config = dict(
    n_kv_head=3,
    norm_place='pre',
    rope_fraction=1.0,
    schedule='wsd',
    train_tokens=144400000,
    steps=4407,
)
Each number is 200 + 30 x the weight over its row's rms, rounded and kept within 0 to 999. Layers, rows and columns count from 0. The size before them is the row's rms in percent of the matrix's.

# layer 4 MLP gate, 192x96, rms 0.313, rows 112-183, columns 64-95
101,228,202,199,235,128,174,241,201,214,182,198,186,182,174,173,205,254,163,200,239,214,191,186,211,202,182,156,235,165,162,168,172
105,217,178,176,152,186,176,191,234,200,178,195,171,241,167,133,210,209,160,191,219,162,192,224,195,140,164,284,226,181,187,222,185
100,164,215,195,212,218,194,163,176,193,176,187,190,179,133,189,238,220,191,273,211,228,209,205,271,206,216,261,234,235,254,180,219
098,226,161,192,266,213,237,181,175,219,154,169,202,189,149,182,215,165,196,251,245,148,223,206,181,177,193,184,185,192,190,188,232
108,192,208,165,163,141,178,135,185,216,197,155,237,211,226,197,204,178,179,212,168,157,146,140,217,192,206,196,169,209,166,164,233
104,246,200,150,208,185,170,169,172,183,232,215,248,237,187,204,212,175,221,224,164,207,147,224,194,244,192,258,191,218,181,158,165
110,264,202,221,225,231,214,222,180,191,201,165,225,181,171,194,165,185,207,190,181,213,199,204,180,193,243,218,207,241,247,182,203
111,228,169,134,221,231,192,227,209,184,221,143,199,217,180,257,194,206,228,173,281,179,211,177,221,230,219,197,212,188,214,249,208
097,210,219,170,249,164,181,155,182,216,228,209,198,237,175,155,161,192,215,178,192,160,183,154,198,227,211,186,192,218,207,193,176
109,261,197,182,209,218,214,216,172,251,243,185,245,222,190,265,189,162,214,178,153,186,145,215,213,162,189,233,242,209,140,173,185
088,230,213,176,238,209,207,174,198,154,213,194,212,275,218,226,228,220,177,188,177,224,230,195,209,215,209,237,280,258,137,207,181
098,246,190,239,177,157,198,165,213,168,166,209,188,214,208,225,184,201,195,191,242,224,268,185,182,185,203,221,196,272,234,181,184
087,206,170,225,166,173,215,164,230,231,170,178,234,182,156,215,227,195,199,166,236,145,218,140,222,186,250,160,176,185,194,178,188
106,227,191,198,165,213,213,183,165,168,247,198,175,255,152,224,189,242,194,180,194,206,210,201,180,154,252,228,233,210,153,219,197
096,154,166,181,170,186,188,215,154,186,149,166,217,193,198,230,197,252,210,194,218,248,195,254,225,213,206,176,154,230,161,208,181
095,253,233,226,189,201,227,194,161,224,197,196,215,212,192,197,225,213,226,224,198,228,174,210,197,242,183,230,188,225,185,135,171
109,182,203,164,243,197,168,188,181,162,175,171,198,218,186,234,250,190,181,191,136,252,193,174,214,221,215,194,177,222,194,155,163
097,280,215,162,237,161,187,227,198,239,204,196,157,218,206,198,173,191,243,223,168,257,211,166,224,204,211,196,209,219,171,223,176
102,187,191,208,214,193,185,156,205,200,120,165,246,184,161,166,147,250,199,208,213,196,228,263,187,204,214,196,200,133,146,203,207
098,176,195,257,224,236,199,152,168,209,230,192,157,262,180,199,168,194,182,189,179,167,205,192,190,236,222,171,141,242,156,190,221
096,181,217,199,170,191,261,162,193,212,235,185,247,160,157,234,230,179,134,247,195,175,216,197,199,202,204,222,177,182,192,152,239
090,245,190,203,213,199,164,190,232,243,188,181,134,172,176,222,206,191,179,210,234,184,191,228,173,207,248,206,208,136,160,143,184
101,217,185,239,149,207,242,182,166,238,265,204,193,191,199,207,171,191,245,206,150,222,179,189,190,238,250,187,236,177,219,188,203
099,206,221,171,239,223,167,252,167,188,165,175,200,152,204,159,180,208,224,258,142,205,200,196,207,159,110,205,189,206,153,209,236
102,191,205,178,195,183,171,235,142,226,197,136,212,226,188,166,218,178,211,195,231,226,141,230,219,169,203,230,194,193,163,137,213
100,213,224,243,215,179,195,236,156,171,213,179,162,181,182,177,243,134,227,222,241,118,170,209,206,148,170,215,246,150,213,156,173
112,241,200,196,201,157,182,208,171,187,181,250,231,189,190,264,192,255,218,192,159,142,231,187,240,235,247,221,174,242,166,206,178
108,204,208,191,195,181,187,206,188,188,196,172,126,260,174,220,220,223,180,226,170,193,161,155,196,161,225,190,221,207,208,216,181
098,223,186,215,217,186,165,187,152,255,178,151,255,254,180,236,197,167,171,223,210,185,217,219,206,205,193,192,203,215,181,201,200
102,236,238,143,177,165,182,235,202,213,248,170,188,193,208,145,216,234,141,156,200,233,232,200,209,236,237,194,201,177,176,155,205
095,187,176,172,209,260,216,125,190,155,249,157,229,161,175,243,220,199,199,233,209,198,207,177,195,199,184,268,179,204,135,220,163
093,229,180,267,177,171,239,199,196,173,222,183,156,251,163,175,138,247,237,227,248,151,253,238,202,141,180,265,178,237,206,193,192
099,234,181,220,202,152,233,208,161,168,220,232,222,219,188,206,206,185,182,216,219,240,238,199,138,137,169,215,225,163,213,194,257
111,190,205,160,205,188,218,210,161,240,221,144,195,173,195,192,169,225,209,191,185,263,207,214,184,207,217,202,173,236,185,215,180
108,199,188,202,178,197,221,174,165,239,232,194,214,174,250,199,199,195,205,217,207,236,150,179,180,196,235,196,187,271,176,158,239
104,173,170,221,188,224,172,213,187,235,238,180,210,184,161,219,164,195,256,222,275,170,227,201,192,177,150,185,175,218,204,171,221
107,175,201,203,249,181,208,171,169,221,202,149,201,133,155,161,173,158,174,247,171,213,208,168,243,208,202,189,236,231,137,261,192
099,303,196,196,178,211,242,244,193,219,185,183,150,173,183,162,187,196,248,227,196,251,183,254,223,176,189,192,183,175,204,146,247
107,162,188,222,245,159,178,183,158,185,207,138,224,170,191,177,206,242,209,197,251,220,220,157,146,167,146,246,154,179,202,188,228
098,258,183,216,221,195,217,191,211,171,229,162,210,222,189,217,215,229,167,185,234,227,170,175,203,244,172,188,151,207,180,285,221
095,204,201,225,223,206,212,212,185,207,167,199,231,190,244,191,216,241,214,252,183,189,192,219,251,250,210,218,214,238,190,181,173
091,235,217,246,236,165,183,233,168,177,225,255,177,216,224,206,253,251,204,227,214,201,269,224,218,156,222,240,241,227,191,194,153
113,197,177,247,179,187,225,262,207,219,188,214,199,210,242,217,262,151,158,166,193,199,187,237,170,228,198,157,219,199,160,180,225
102,179,196,218,219,244,204,184,195,165,198,154,234,176,152,175,162,172,254,207,248,167,208,193,165,201,208,253,222,167,170,242,207
113,208,238,151,197,188,234,213,217,257,178,180,200,192,170,185,227,181,188,200,219,256,205,217,221,244,275,204,233,199,213,220,233
091,253,178,194,220,141,236,165,147,216,215,225,165,219,145,199,171,185,214,220,127,146,261,145,207,212,197,205,212,163,173,183,123
097,241,224,200,128,219,204,215,176,175,204,225,240,182,242,191,181,185,221,219,170,223,193,235,171,221,188,199,246,233,167,180,160
098,237,204,219,221,167,196,200,170,238,164,171,155,187,204,179,164,224,255,208,188,240,213,225,215,206,212,211,263,240,172,217,166
098,247,152,214,232,173,269,216,206,170,222,199,160,214,224,204,244,205,228,253,206,162,257,258,208,160,240,202,198,226,213,209,172
099,177,140,207,187,178,188,198,217,194,187,131,250,187,213,176,199,193,200,168,252,172,174,241,177,233,205,231,160,157,190,164,166
106,253,196,223,204,168,184,218,146,184,207,161,237,243,183,191,173,190,258,190,168,206,167,233,208,126,232,206,210,174,176,238,195
100,163,158,197,171,214,214,167,223,231,241,184,178,207,202,187,166,209,194,181,185,194,217,144,200,205,168,204,142,190,174,165,197
090,156,191,186,217,196,179,240,214,266,212,189,197,292,207,205,180,133,191,218,215,260,224,217,238,195,215,199,208,170,203,164,172
101,206,209,253,182,214,250,201,194,186,207,126,245,139,213,174,181,194,214,225,235,244,187,208,198,145,230,234,182,175,201,147,228
104,168,183,222,256,185,167,188,231,239,190,191,189,228,207,101,202,200,222,206,227,223,232,141,215,176,237,222,194,215,205,121,192
096,209,151,206,204,172,197,172,193,215,182,161,225,164,218,192,189,199,202,203,199,194,210,236,167,196,211,179,186,145,180,176,180
108,228,188,136,192,188,153,185,177,256,188,244,153,217,194,163,208,184,214,181,219,201,217,158,272,267,216,246,211,184,154,212,200
101,241,214,253,215,215,199,231,189,176,225,178,184,206,188,233,202,180,258,200,251,234,184,163,170,193,235,239,195,201,187,181,216
103,197,248,115,209,180,218,223,150,184,147,173,249,214,188,206,239,243,243,235,220,252,176,224,206,184,228,178,206,237,226,204,237
104,162,233,197,167,167,216,135,200,143,278,184,203,202,195,159,170,175,209,198,228,231,249,207,175,212,192,168,202,156,252,200,134
099,191,164,230,178,171,194,168,151,227,243,160,179,199,192,198,250,244,225,233,204,219,198,177,237,187,236,186,160,125,186,191,168
100,247,192,173,217,197,234,229,225,199,210,165,206,219,180,156,169,186,182,205,223,130,261,187,268,217,170,215,170,236,192,171,190
090,223,217,182,168,180,215,171,222,212,241,169,206,172,148,198,205,127,210,202,234,241,214,208,216,181,207,230,210,182,273,161,226
097,187,187,193,226,229,196,207,143,178,210,177,194,215,226,185,191,263,227,209,243,217,238,233,164,159,181,180,206,231,224,166,224
107,223,221,208,161,186,171,202,164,213,172,208,186,246,183,232,190,214,166,216,153,267,170,202,187,238,229,182,271,186,182,207,177
084,231,222,216,215,231,191,241,200,210,171,192,215,139,166,248,224,217,181,138,203,285,244,155,189,197,147,223,183,193,252,245,190
106,208,134,257,167,209,215,227,243,195,214,219,216,200,201,266,218,225,170,171,200,248,207,236,205,257,201,219,266,247,132,251,232
112,188,235,220,173,164,201,192,234,185,225,162,207,210,163,213,188,253,210,231,174,208,192,173,223,181,179,196,223,233,208,184,238
092,217,208,201,199,235,241,280,201,203,216,182,204,195,133,208,240,184,193,206,256,237,212,244,253,214,198,231,145,194,228,172,234
099,199,165,217,233,169,175,195,174,243,211,198,160,210,107,236,186,237,155,218,184,206,251,206,191,121,159,255,197,173,255,183,196
111,216,208,170,195,163,195,192,191,224,216,182,217,198,143,191,133,181,224,160,180,230,169,171,249,194,171,207,226,208,222,170,220
096,213,220,161,157,199,219,223,217,203,162,155,183,196,195,197,203,208,223,229,227,202,196,228,200,250,223,198,179,190,200,186,177
# layer 4 MLP up, 192x96, rms 0.32, rows 112-182, columns 64-95
096,206,262,210,114,177,199,170,234,202,191,202,219,197,221,200,240,230,174,213,195,233,155,165,166,156,216,254,211,217,217,187,220
106,221,200,230,236,183,234,224,206,241,183,180,187,156,149,167,228,176,167,201,230,178,179,256,187,131,148,185,209,206,206,235,189
095,215,212,209,229,233,207,246,147,168,173,189,230,243,238,180,153,148,209,196,195,203,211,194,143,187,206,217,175,208,192,148,189
096,203,114,187,160,210,206,162,215,193,173,194,204,250,198,163,179,176,187,199,207,186,215,129,206,199,226,202,194,223,209,232,236
109,216,207,230,210,197,177,198,216,242,227,199,219,241,152,226,218,187,208,250,203,234,183,167,183,200,208,173,132,212,169,202,168
108,181,226,243,217,180,182,207,186,200,206,170,220,192,157,187,204,178,223,200,222,204,237,174,186,227,188,173,222,136,236,216,168
107,190,208,161,213,227,209,200,210,202,197,220,212,185,219,183,169,232,165,170,207,218,161,293,178,186,236,233,160,213,195,185,243
100,222,214,248,212,226,205,147,157,210,202,186,156,237,198,159,205,139,207,183,192,172,182,237,191,171,186,207,242,204,108,204,270
101,161,230,222,174,225,232,233,178,233,203,226,206,230,141,215,187,211,181,201,209,209,213,249,192,210,213,136,185,197,170,193,230
096,251,203,198,265,217,196,189,187,219,238,205,176,247,215,177,239,162,268,196,217,206,209,202,218,211,236,215,188,199,198,174,243
088,214,224,197,189,203,228,215,215,165,217,202,176,184,207,183,149,230,193,218,228,228,184,203,213,181,200,199,301,226,183,216,246
082,198,177,167,151,232,152,241,188,201,187,231,222,214,225,241,244,229,152,190,195,160,116,216,216,263,192,170,232,203,237,188,194
089,183,158,190,173,188,196,154,245,175,186,201,157,151,200,168,177,225,202,208,179,202,210,163,166,178,187,183,184,194,187,181,192
101,245,237,198,179,210,186,137,224,179,201,191,224,162,188,229,282,241,146,211,175,194,203,166,163,162,163,170,205,177,193,195,232
099,187,220,183,177,190,165,239,209,215,173,234,229,182,179,206,203,222,178,181,197,192,161,234,219,254,173,205,228,152,201,227,194
092,164,205,226,170,227,183,249,150,167,179,164,206,226,187,175,230,209,173,256,168,155,156,163,214,127,191,197,209,203,157,188,190
104,141,125,184,164,246,226,176,203,244,196,247,185,165,178,162,246,162,168,194,176,173,174,183,171,214,116,192,178,201,186,214,140
091,273,195,134,145,254,181,165,195,215,169,197,221,205,160,220,233,256,198,182,167,218,223,227,260,171,197,180,168,180,163,234,169
094,144,100,198,179,217,181,201,158,207,228,228,260,158,191,217,189,167,228,209,205,200,211,146,246,188,170,164,165,213,228,183,245
103,251,229,197,176,199,223,187,191,187,145,209,196,159,169,223,209,207,170,208,172,241,195,201,179,231,257,222,187,172,203,165,191
104,211,184,205,213,198,143,196,164,227,165,264,201,234,256,195,294,153,209,214,244,176,216,241,235,201,248,196,135,193,204,210,229
090,185,230,203,236,176,166,226,189,206,209,179,205,216,240,219,123,200,188,191,224,173,195,221,227,217,208,176,208,176,133,190,205
104,208,177,174,238,204,125,178,256,213,166,160,172,226,231,174,208,261,195,235,158,273,241,188,193,187,185,190,202,153,152,208,148
096,148,168,224,233,206,207,224,202,176,181,190,173,201,186,186,190,270,215,196,192,219,243,128,125,199,227,228,161,242,177,179,208
106,208,226,258,150,219,173,212,193,175,216,247,228,207,228,202,203,165,191,187,196,192,198,171,211,202,180,244,208,217,205,158,193
103,233,270,190,216,151,200,240,232,224,169,162,196,188,206,134,172,206,220,230,177,237,231,229,187,218,211,207,150,167,201,167,199
104,209,195,187,169,205,228,226,160,204,164,213,187,154,222,171,216,246,197,178,140,205,282,199,224,193,169,167,242,192,190,194,157
104,181,182,232,218,174,209,186,194,173,164,144,180,210,172,178,226,167,174,214,186,174,201,150,148,228,230,201,215,215,232,169,189
103,187,210,199,175,191,189,234,184,207,246,176,219,176,135,191,175,178,192,176,242,162,195,189,197,175,176,191,203,164,171,203,203
106,177,180,208,238,288,247,181,186,187,201,202,231,161,200,217,164,163,133,228,194,209,203,229,213,142,199,221,191,192,240,167,174
091,179,174,198,245,215,215,219,267,206,186,193,174,258,185,166,210,195,205,229,205,206,241,273,226,181,258,221,209,167,184,192,214
100,135,214,211,245,192,214,168,219,179,196,177,193,200,160,173,154,159,176,210,220,219,138,245,198,235,168,224,183,220,144,162,198
100,212,205,205,190,143,201,170,186,217,165,180,228,176,228,191,244,180,183,173,214,165,190,251,227,221,185,202,209,225,133,189,168
109,227,223,151,186,189,167,195,164,157,161,262,211,149,170,226,167,239,204,183,154,218,237,199,218,207,164,182,190,229,231,220,115
109,185,231,167,194,148,160,224,259,246,237,176,193,187,186,227,214,184,210,213,188,170,216,183,189,192,222,218,216,190,205,239,238
103,157,234,179,210,174,167,214,206,213,152,221,228,185,230,176,245,217,258,198,198,169,191,211,176,181,221,188,190,209,231,189,158
109,224,218,227,245,211,236,140,224,246,245,204,186,194,220,253,216,193,193,192,228,265,223,219,249,203,195,219,231,249,175,232,147
103,216,188,179,207,194,211,255,264,214,149,186,204,171,259,220,210,170,198,184,199,214,277,224,182,217,154,237,117,194,177,220,181
113,228,203,148,231,189,210,205,151,149,202,181,236,227,232,204,206,222,238,198,230,171,218,194,139,224,192,239,203,204,228,232,182
096,203,213,201,196,140,217,221,214,260,208,217,198,251,157,225,201,160,184,236,197,247,189,221,219,191,192,192,163,219,248,211,221
091,193,222,191,149,210,276,223,184,153,219,204,248,150,210,176,176,229,173,208,213,166,225,209,174,212,188,163,186,180,228,189,171
095,187,260,211,235,207,213,212,215,191,253,191,290,195,182,228,142,182,187,196,234,198,171,190,202,195,199,151,185,176,151,215,177
113,231,222,184,199,204,212,178,201,198,219,190,131,164,198,277,179,170,177,236,176,197,215,225,234,199,215,302,173,189,177,214,239
100,208,185,199,139,213,174,227,189,199,152,263,204,175,218,238,250,212,121,226,190,141,147,170,151,211,224,204,177,161,175,194,198
115,205,151,239,202,179,184,213,238,177,192,165,176,190,220,115,229,164,170,232,121,148,173,243,143,205,193,157,248,195,197,206,248
099,256,244,206,219,193,187,169,242,169,194,222,156,159,202,231,190,176,214,165,214,157,248,162,150,219,192,140,200,234,163,189,182
099,228,220,203,221,198,199,187,163,213,213,197,145,173,215,155,227,206,217,184,213,213,278,168,199,275,247,186,202,218,199,247,164
096,222,188,194,148,187,215,192,259,239,246,244,226,210,204,208,187,221,221,224,246,124,161,230,223,203,173,206,210,197,178,211,196
098,202,184,226,208,150,200,241,163,222,202,226,215,210,176,152,212,234,178,217,218,193,149,151,151,159,138,238,242,173,225,232,223
102,184,189,158,211,253,187,153,167,204,208,170,170,180,186,211,250,173,233,181,204,227,175,214,174,275,210,217,197,225,181,178,183
110,224,175,189,191,168,245,209,242,227,220,219,174,227,223,255,205,238,204,208,260,165,205,199,222,221,217,234,183,227,205,208,246
108,216,222,195,196,207,164,213,223,262,171,224,207,182,185,236,212,214,175,159,215,212,220,203,199,206,222,223,110,207,211,239,226
082,211,192,219,212,175,124,170,176,196,206,173,201,187,202,182,149,211,157,218,200,167,223,179,221,166,213,191,214,211,216,153,183
101,171,220,184,241,187,166,126,243,188,182,195,184,195,192,219,187,199,173,223,179,175,260,212,182,214,269,158,236,188,268,189,219
096,201,215,213,188,207,190,170,218,239,162,214,251,180,182,189,235,210,188,197,220,205,158,197,200,232,173,207,232,179,230,223,147
093,166,193,182,224,182,159,228,211,208,193,191,181,227,233,250,213,204,148,224,197,216,210,216,195,226,222,187,198,220,188,149,228
107,180,171,200,206,256,217,188,183,221,241,229,231,223,191,204,154,211,224,189,186,183,195,177,196,201,216,144,200,215,210,214,193
100,202,169,226,203,184,183,209,167,232,227,227,190,238,217,164,217,143,153,168,179,220,172,228,156,131,277,182,212,195,170,183,200
094,214,169,231,195,200,177,207,197,195,238,196,199,231,226,185,199,201,254,201,200,161,200,198,191,211,240,137,197,180,203,174,193
106,165,177,187,262,237,176,234,204,173,175,179,261,157,174,178,221,222,162,196,142,218,217,168,234,175,207,205,181,172,197,225,179
095,176,277,210,186,229,236,144,232,210,209,178,166,244,151,208,203,162,174,211,180,157,189,231,205,189,153,227,192,201,160,236,203
088,187,183,222,206,155,145,199,209,189,176,247,233,202,203,168,181,170,167,209,163,249,201,200,236,226,232,156,205,168,249,208,207
091,232,231,156,142,253,220,205,249,140,201,254,180,158,167,198,208,202,134,189,216,197,235,223,269,162,194,251,215,238,202,194,207
095,191,236,173,238,202,163,151,211,171,213,168,212,182,176,137,149,235,193,194,151,194,177,171,172,244,273,155,234,221,178,232,247
112,229,228,176,110,184,232,240,267,171,223,214,168,163,184,194,209,217,160,202,194,180,213,215,151,163,191,223,173,216,202,174,234
085,212,119,183,246,223,183,249,191,139,210,204,198,145,185,210,150,217,171,209,257,177,228,284,181,196,200,172,235,199,210,202,265
100,180,206,210,169,232,203,181,199,168,190,208,214,199,182,193,244,237,208,160,204,227,159,198,213,158,164,171,190,244,233,250,170
111,198,232,190,219,244,208,159,170,232,226,246,202,176,163,219,158,225,177,154,229,166,153,223,151,214,232,230,182,241,160,201,190
090,182,221,206,169,237,190,263,171,272,188,219,184,224,195,132,159,155,219,208,184,212,211,229,198,161,198,178,253,185,233,226,226
106,207,136,211,201,215,174,217,206,216,224,255,102,221,181,169,202,251,185,201,162,232,188,206,189,206,240,209,142,216,171,216,214
106,249,225,184,162,180,194,250,132,198,177,241,205,196,206,190,208,214,228,220,161,215,206,204,211,219,178,230,205,163,188,171,216
# layer 4 MLP down (transposed), 192x96, rms 0.295, rows 112-182, columns 64-95
095,133,236,245,200,211,152,190,185,230,210,228,242,207,218,181,237,251,206,220,234,168,165,193,199,239,221,220,231,182,217,167,206
107,234,210,178,213,195,201,206,231,163,229,199,218,177,249,222,203,194,212,215,155,204,190,160,197,140,209,284,197,165,227,226,252
100,196,147,241,241,194,246,234,197,235,172,203,178,185,224,208,249,190,184,182,187,209,193,168,187,237,211,180,225,205,202,192,237
096,205,158,241,197,225,181,241,251,213,183,234,146,211,217,203,235,177,186,163,203,188,174,214,232,187,187,220,148,166,222,182,241
112,283,197,158,209,209,203,248,198,228,229,173,216,175,208,223,174,226,188,256,201,203,226,201,183,176,155,219,190,185,276,175,221
110,210,197,191,221,213,204,226,169,230,243,204,146,224,207,165,227,226,242,215,240,182,197,222,157,209,203,214,234,201,262,180,188
105,179,226,191,229,200,194,226,188,158,203,246,226,192,187,239,211,194,149,206,200,217,225,222,229,167,211,211,181,183,184,219,192
096,190,176,196,208,225,181,167,224,190,214,165,216,173,173,188,228,204,166,172,227,202,180,221,195,187,166,239,203,176,178,248,162
102,183,241,216,225,171,175,139,234,192,241,202,205,174,180,213,133,230,208,194,201,167,283,250,182,230,210,208,183,215,169,186,234
103,212,180,197,179,156,266,258,199,201,211,246,179,189,225,221,185,187,210,165,168,201,231,143,227,230,181,222,251,209,178,158,224
087,162,160,220,188,197,179,169,224,220,201,214,185,184,157,222,190,168,178,191,191,178,168,213,184,200,195,230,197,240,151,185,217
089,241,166,186,172,200,241,142,214,219,242,188,186,241,236,230,183,170,138,152,239,280,194,215,186,189,186,217,231,189,206,159,158
085,152,207,187,178,210,178,162,251,189,184,183,188,224,234,216,158,229,233,208,178,211,251,157,194,164,176,184,174,207,236,242,179
101,167,233,174,193,202,199,216,219,208,219,133,178,195,227,184,149,191,217,133,228,243,203,210,232,197,137,185,205,177,203,233,158
096,135,171,263,221,161,214,218,253,222,194,162,234,152,159,178,181,204,176,198,147,257,160,142,209,171,220,170,206,145,217,223,205
090,203,219,156,174,181,190,187,177,204,180,174,194,175,217,189,159,185,227,185,196,239,185,194,188,179,230,266,161,164,195,143,201
105,170,219,172,205,211,148,196,217,187,232,223,183,250,268,114,268,219,185,216,200,168,158,227,216,182,161,202,200,175,188,215,169
092,220,163,195,138,208,214,184,215,170,215,208,235,184,198,258,218,198,161,211,194,234,220,206,225,183,250,223,156,161,199,170,193
101,198,216,228,128,161,174,188,170,229,207,188,200,169,161,180,235,186,166,178,219,186,139,181,249,178,213,206,207,210,161,199,169
101,209,162,233,237,148,192,223,212,208,172,168,186,186,169,173,201,184,276,207,194,184,215,238,192,171,190,193,148,244,186,226,216
101,191,220,169,262,244,240,177,232,219,188,241,134,198,209,175,196,203,197,178,208,178,210,196,222,201,198,191,236,202,196,200,216
091,123,214,191,208,233,224,184,232,223,231,144,199,176,158,179,190,174,238,192,223,151,234,180,211,222,230,169,193,159,157,169,146
100,182,256,140,215,206,233,192,163,147,217,219,179,215,240,220,187,197,178,182,211,196,253,191,192,198,124,248,238,215,200,226,123
097,215,163,254,220,212,185,214,214,181,179,216,246,209,200,162,238,227,159,184,162,189,151,173,241,156,150,210,228,174,174,274,235
110,205,199,234,233,169,178,210,206,229,180,239,224,169,182,178,221,191,216,197,197,205,279,169,233,271,228,154,237,179,221,221,192
108,149,226,199,221,225,181,202,206,210,205,213,178,167,218,184,213,189,161,180,212,132,195,232,188,234,207,182,205,182,202,197,202
111,288,195,177,203,185,259,235,148,194,204,194,202,196,140,186,156,214,217,177,186,199,184,215,208,128,99,210,167,176,230,207,221
113,177,201,220,176,174,201,178,173,175,228,208,188,200,174,177,213,235,209,188,173,246,199,198,212,266,194,185,224,230,197,244,185
104,214,278,197,197,226,181,208,157,165,255,160,207,235,233,244,200,137,226,148,183,231,166,188,181,196,187,176,172,215,195,253,183
100,205,232,164,191,152,212,191,170,158,194,207,197,211,218,223,219,195,212,158,238,192,190,204,198,213,230,154,174,250,214,197,225
095,220,174,182,200,198,209,172,207,177,212,205,225,209,241,183,193,161,221,228,226,203,285,250,196,211,247,198,182,251,201,217,202
096,179,187,166,231,166,233,183,202,223,154,142,192,187,253,185,193,204,173,210,192,185,175,204,232,188,237,232,159,218,193,180,246
096,215,214,265,186,186,178,179,199,206,207,183,241,254,178,196,264,244,166,215,238,182,200,232,164,189,241,201,221,245,222,225,232
110,159,226,219,185,190,193,223,201,107,215,246,181,240,221,228,167,204,239,236,187,217,215,239,206,218,150,249,214,182,246,188,193
113,237,180,194,217,227,216,262,235,183,266,207,197,190,183,237,199,199,215,187,186,182,164,193,200,169,204,167,210,204,155,224,157
104,245,195,257,216,159,164,180,198,163,185,187,207,181,171,208,192,195,144,231,214,212,194,150,227,165,206,197,229,168,259,273,226
100,209,180,207,196,265,178,185,184,160,258,254,209,252,164,200,187,234,161,198,213,208,271,227,191,188,194,168,227,206,210,156,220
094,164,251,224,180,192,203,192,194,176,150,205,175,244,210,234,223,222,256,196,249,222,242,220,140,262,160,203,164,205,155,171,222
113,227,207,199,209,177,210,204,236,170,221,211,179,184,206,197,184,220,195,198,190,187,177,254,161,217,149,234,165,162,178,181,256
091,174,155,236,204,220,193,201,191,146,154,204,199,180,225,245,195,179,209,207,219,152,135,153,220,210,219,176,213,188,199,181,194
101,233,163,199,183,190,204,186,207,165,182,213,149,214,212,204,208,190,218,196,176,225,252,234,181,253,222,233,200,194,174,156,185
092,210,242,198,179,195,179,162,217,192,161,218,217,228,167,168,205,200,195,200,190,161,176,208,177,223,192,225,199,165,212,231,251
112,224,149,218,200,229,227,204,232,197,172,218,174,252,193,261,254,215,210,194,152,194,189,178,180,132,205,225,208,238,238,208,231
097,221,185,179,230,184,205,207,231,208,187,202,178,187,175,198,170,169,234,222,160,213,159,173,212,210,276,263,248,172,233,172,251
116,158,236,223,216,189,198,203,168,157,230,281,235,164,221,209,193,222,197,228,238,219,227,212,205,181,178,244,177,187,215,167,190
093,172,201,186,253,210,212,198,177,160,172,234,199,179,254,192,181,137,208,192,225,215,226,213,197,259,210,223,190,213,198,184,221
095,246,161,249,249,247,196,198,224,208,170,178,245,175,183,228,201,204,221,190,176,200,172,167,247,171,262,218,176,222,236,220,228
100,171,226,237,214,207,205,196,191,194,163,202,216,130,214,207,185,223,230,211,166,214,245,250,246,182,209,227,176,179,192,241,212
095,151,195,183,236,193,184,220,136,204,237,236,208,221,203,188,177,180,148,199,230,170,266,200,187,161,160,194,274,186,166,206,199
097,218,242,193,212,194,232,200,221,194,198,208,243,202,230,156,173,193,297,196,191,149,224,233,216,186,178,196,253,206,213,222,172
100,211,165,218,182,181,266,198,231,208,222,218,208,212,226,206,197,200,198,174,182,192,184,176,175,227,210,203,208,192,209,145,166
099,207,187,200,260,187,145,191,180,218,195,217,232,189,187,234,177,181,180,121,214,225,213,180,232,208,219,193,217,157,143,216,165
098,197,214,138,218,234,129,203,176,206,220,187,224,188,202,205,191,186,191,208,222,197,209,190,213,152,197,210,198,173,194,182,160
105,182,220,186,231,291,216,208,170,234,205,220,195,215,188,264,217,175,150,177,185,190,176,164,206,216,166,254,249,205,206,209,202
099,211,183,218,160,202,177,183,193,234,205,172,247,237,187,239,211,220,183,177,211,140,165,240,152,191,161,207,197,221,209,282,195
102,194,220,191,223,231,209,189,181,179,184,183,248,178,178,220,175,224,186,195,201,164,189,235,257,199,191,247,223,238,181,202,204
109,213,217,216,212,184,168,193,201,149,237,239,232,204,186,202,196,199,231,218,236,208,205,239,164,186,179,193,166,219,199,148,179
093,172,191,213,220,206,224,228,226,185,213,215,205,194,254,192,214,236,238,220,186,205,232,171,215,200,187,177,196,155,198,189,200
101,213,172,119,171,187,208,196,252,229,204,179,155,217,191,200,192,172,199,157,176,176,220,190,181,146,165,179,236,169,245,212,220
110,180,257,182,211,172,159,170,171,195,153,171,224,203,198,173,206,221,169,156,241,186,198,196,262,148,221,206,166,208,167,208,227
095,222,260,233,207,200,230,166,175,195,229,195,194,253,177,150,189,231,156,196,221,208,192,200,206,248,225,152,234,238,197,196,198
092,233,195,213,243,136,194,197,182,199,175,196,190,184,195,205,183,267,170,166,246,214,234,236,181,223,168,113,195,202,210,198,188
091,204,197,237,168,208,217,206,239,193,217,201,198,191,191,205,226,183,218,203,173,216,180,247,181,156,199,262,201,267,160,220,213
104,283,175,195,254,197,204,235,201,179,208,151,212,256,200,226,162,208,202,168,155,214,181,205,200,235,211,214,209,205,164,210,198
111,249,205,192,179,205,239,212,198,196,219,197,223,234,202,204,208,219,154,200,238,198,162,231,235,137,147,212,192,238,199,211,222
085,220,160,248,182,206,212,219,216,231,220,256,214,215,209,201,209,213,192,231,165,199,199,240,184,173,196,156,216,287,169,205,128
107,211,221,243,223,145,183,161,215,214,191,209,141,185,213,185,225,205,223,234,188,221,239,190,187,216,163,169,172,240,158,305,197
104,158,201,216,204,208,223,189,218,197,161,169,174,207,172,188,222,160,249,228,250,116,170,216,165,185,218,202,225,208,158,196,188
095,206,181,184,225,207,195,189,214,183,194,176,163,165,192,183,205,227,226,183,226,166,173,184,172,228,218,163,178,163,221,213,227
098,259,218,211,151,201,228,181,196,201,258,227,209,222,170,189,166,165,225,209,157,183,219,203,195,204,192,235,184,204,190,227,195
104,198,225,243,252,227,188,212,186,216,151,158,136,228,161,166,151,182,227,188,184,235,160,230,222,155,173,174,197,234,179,251,185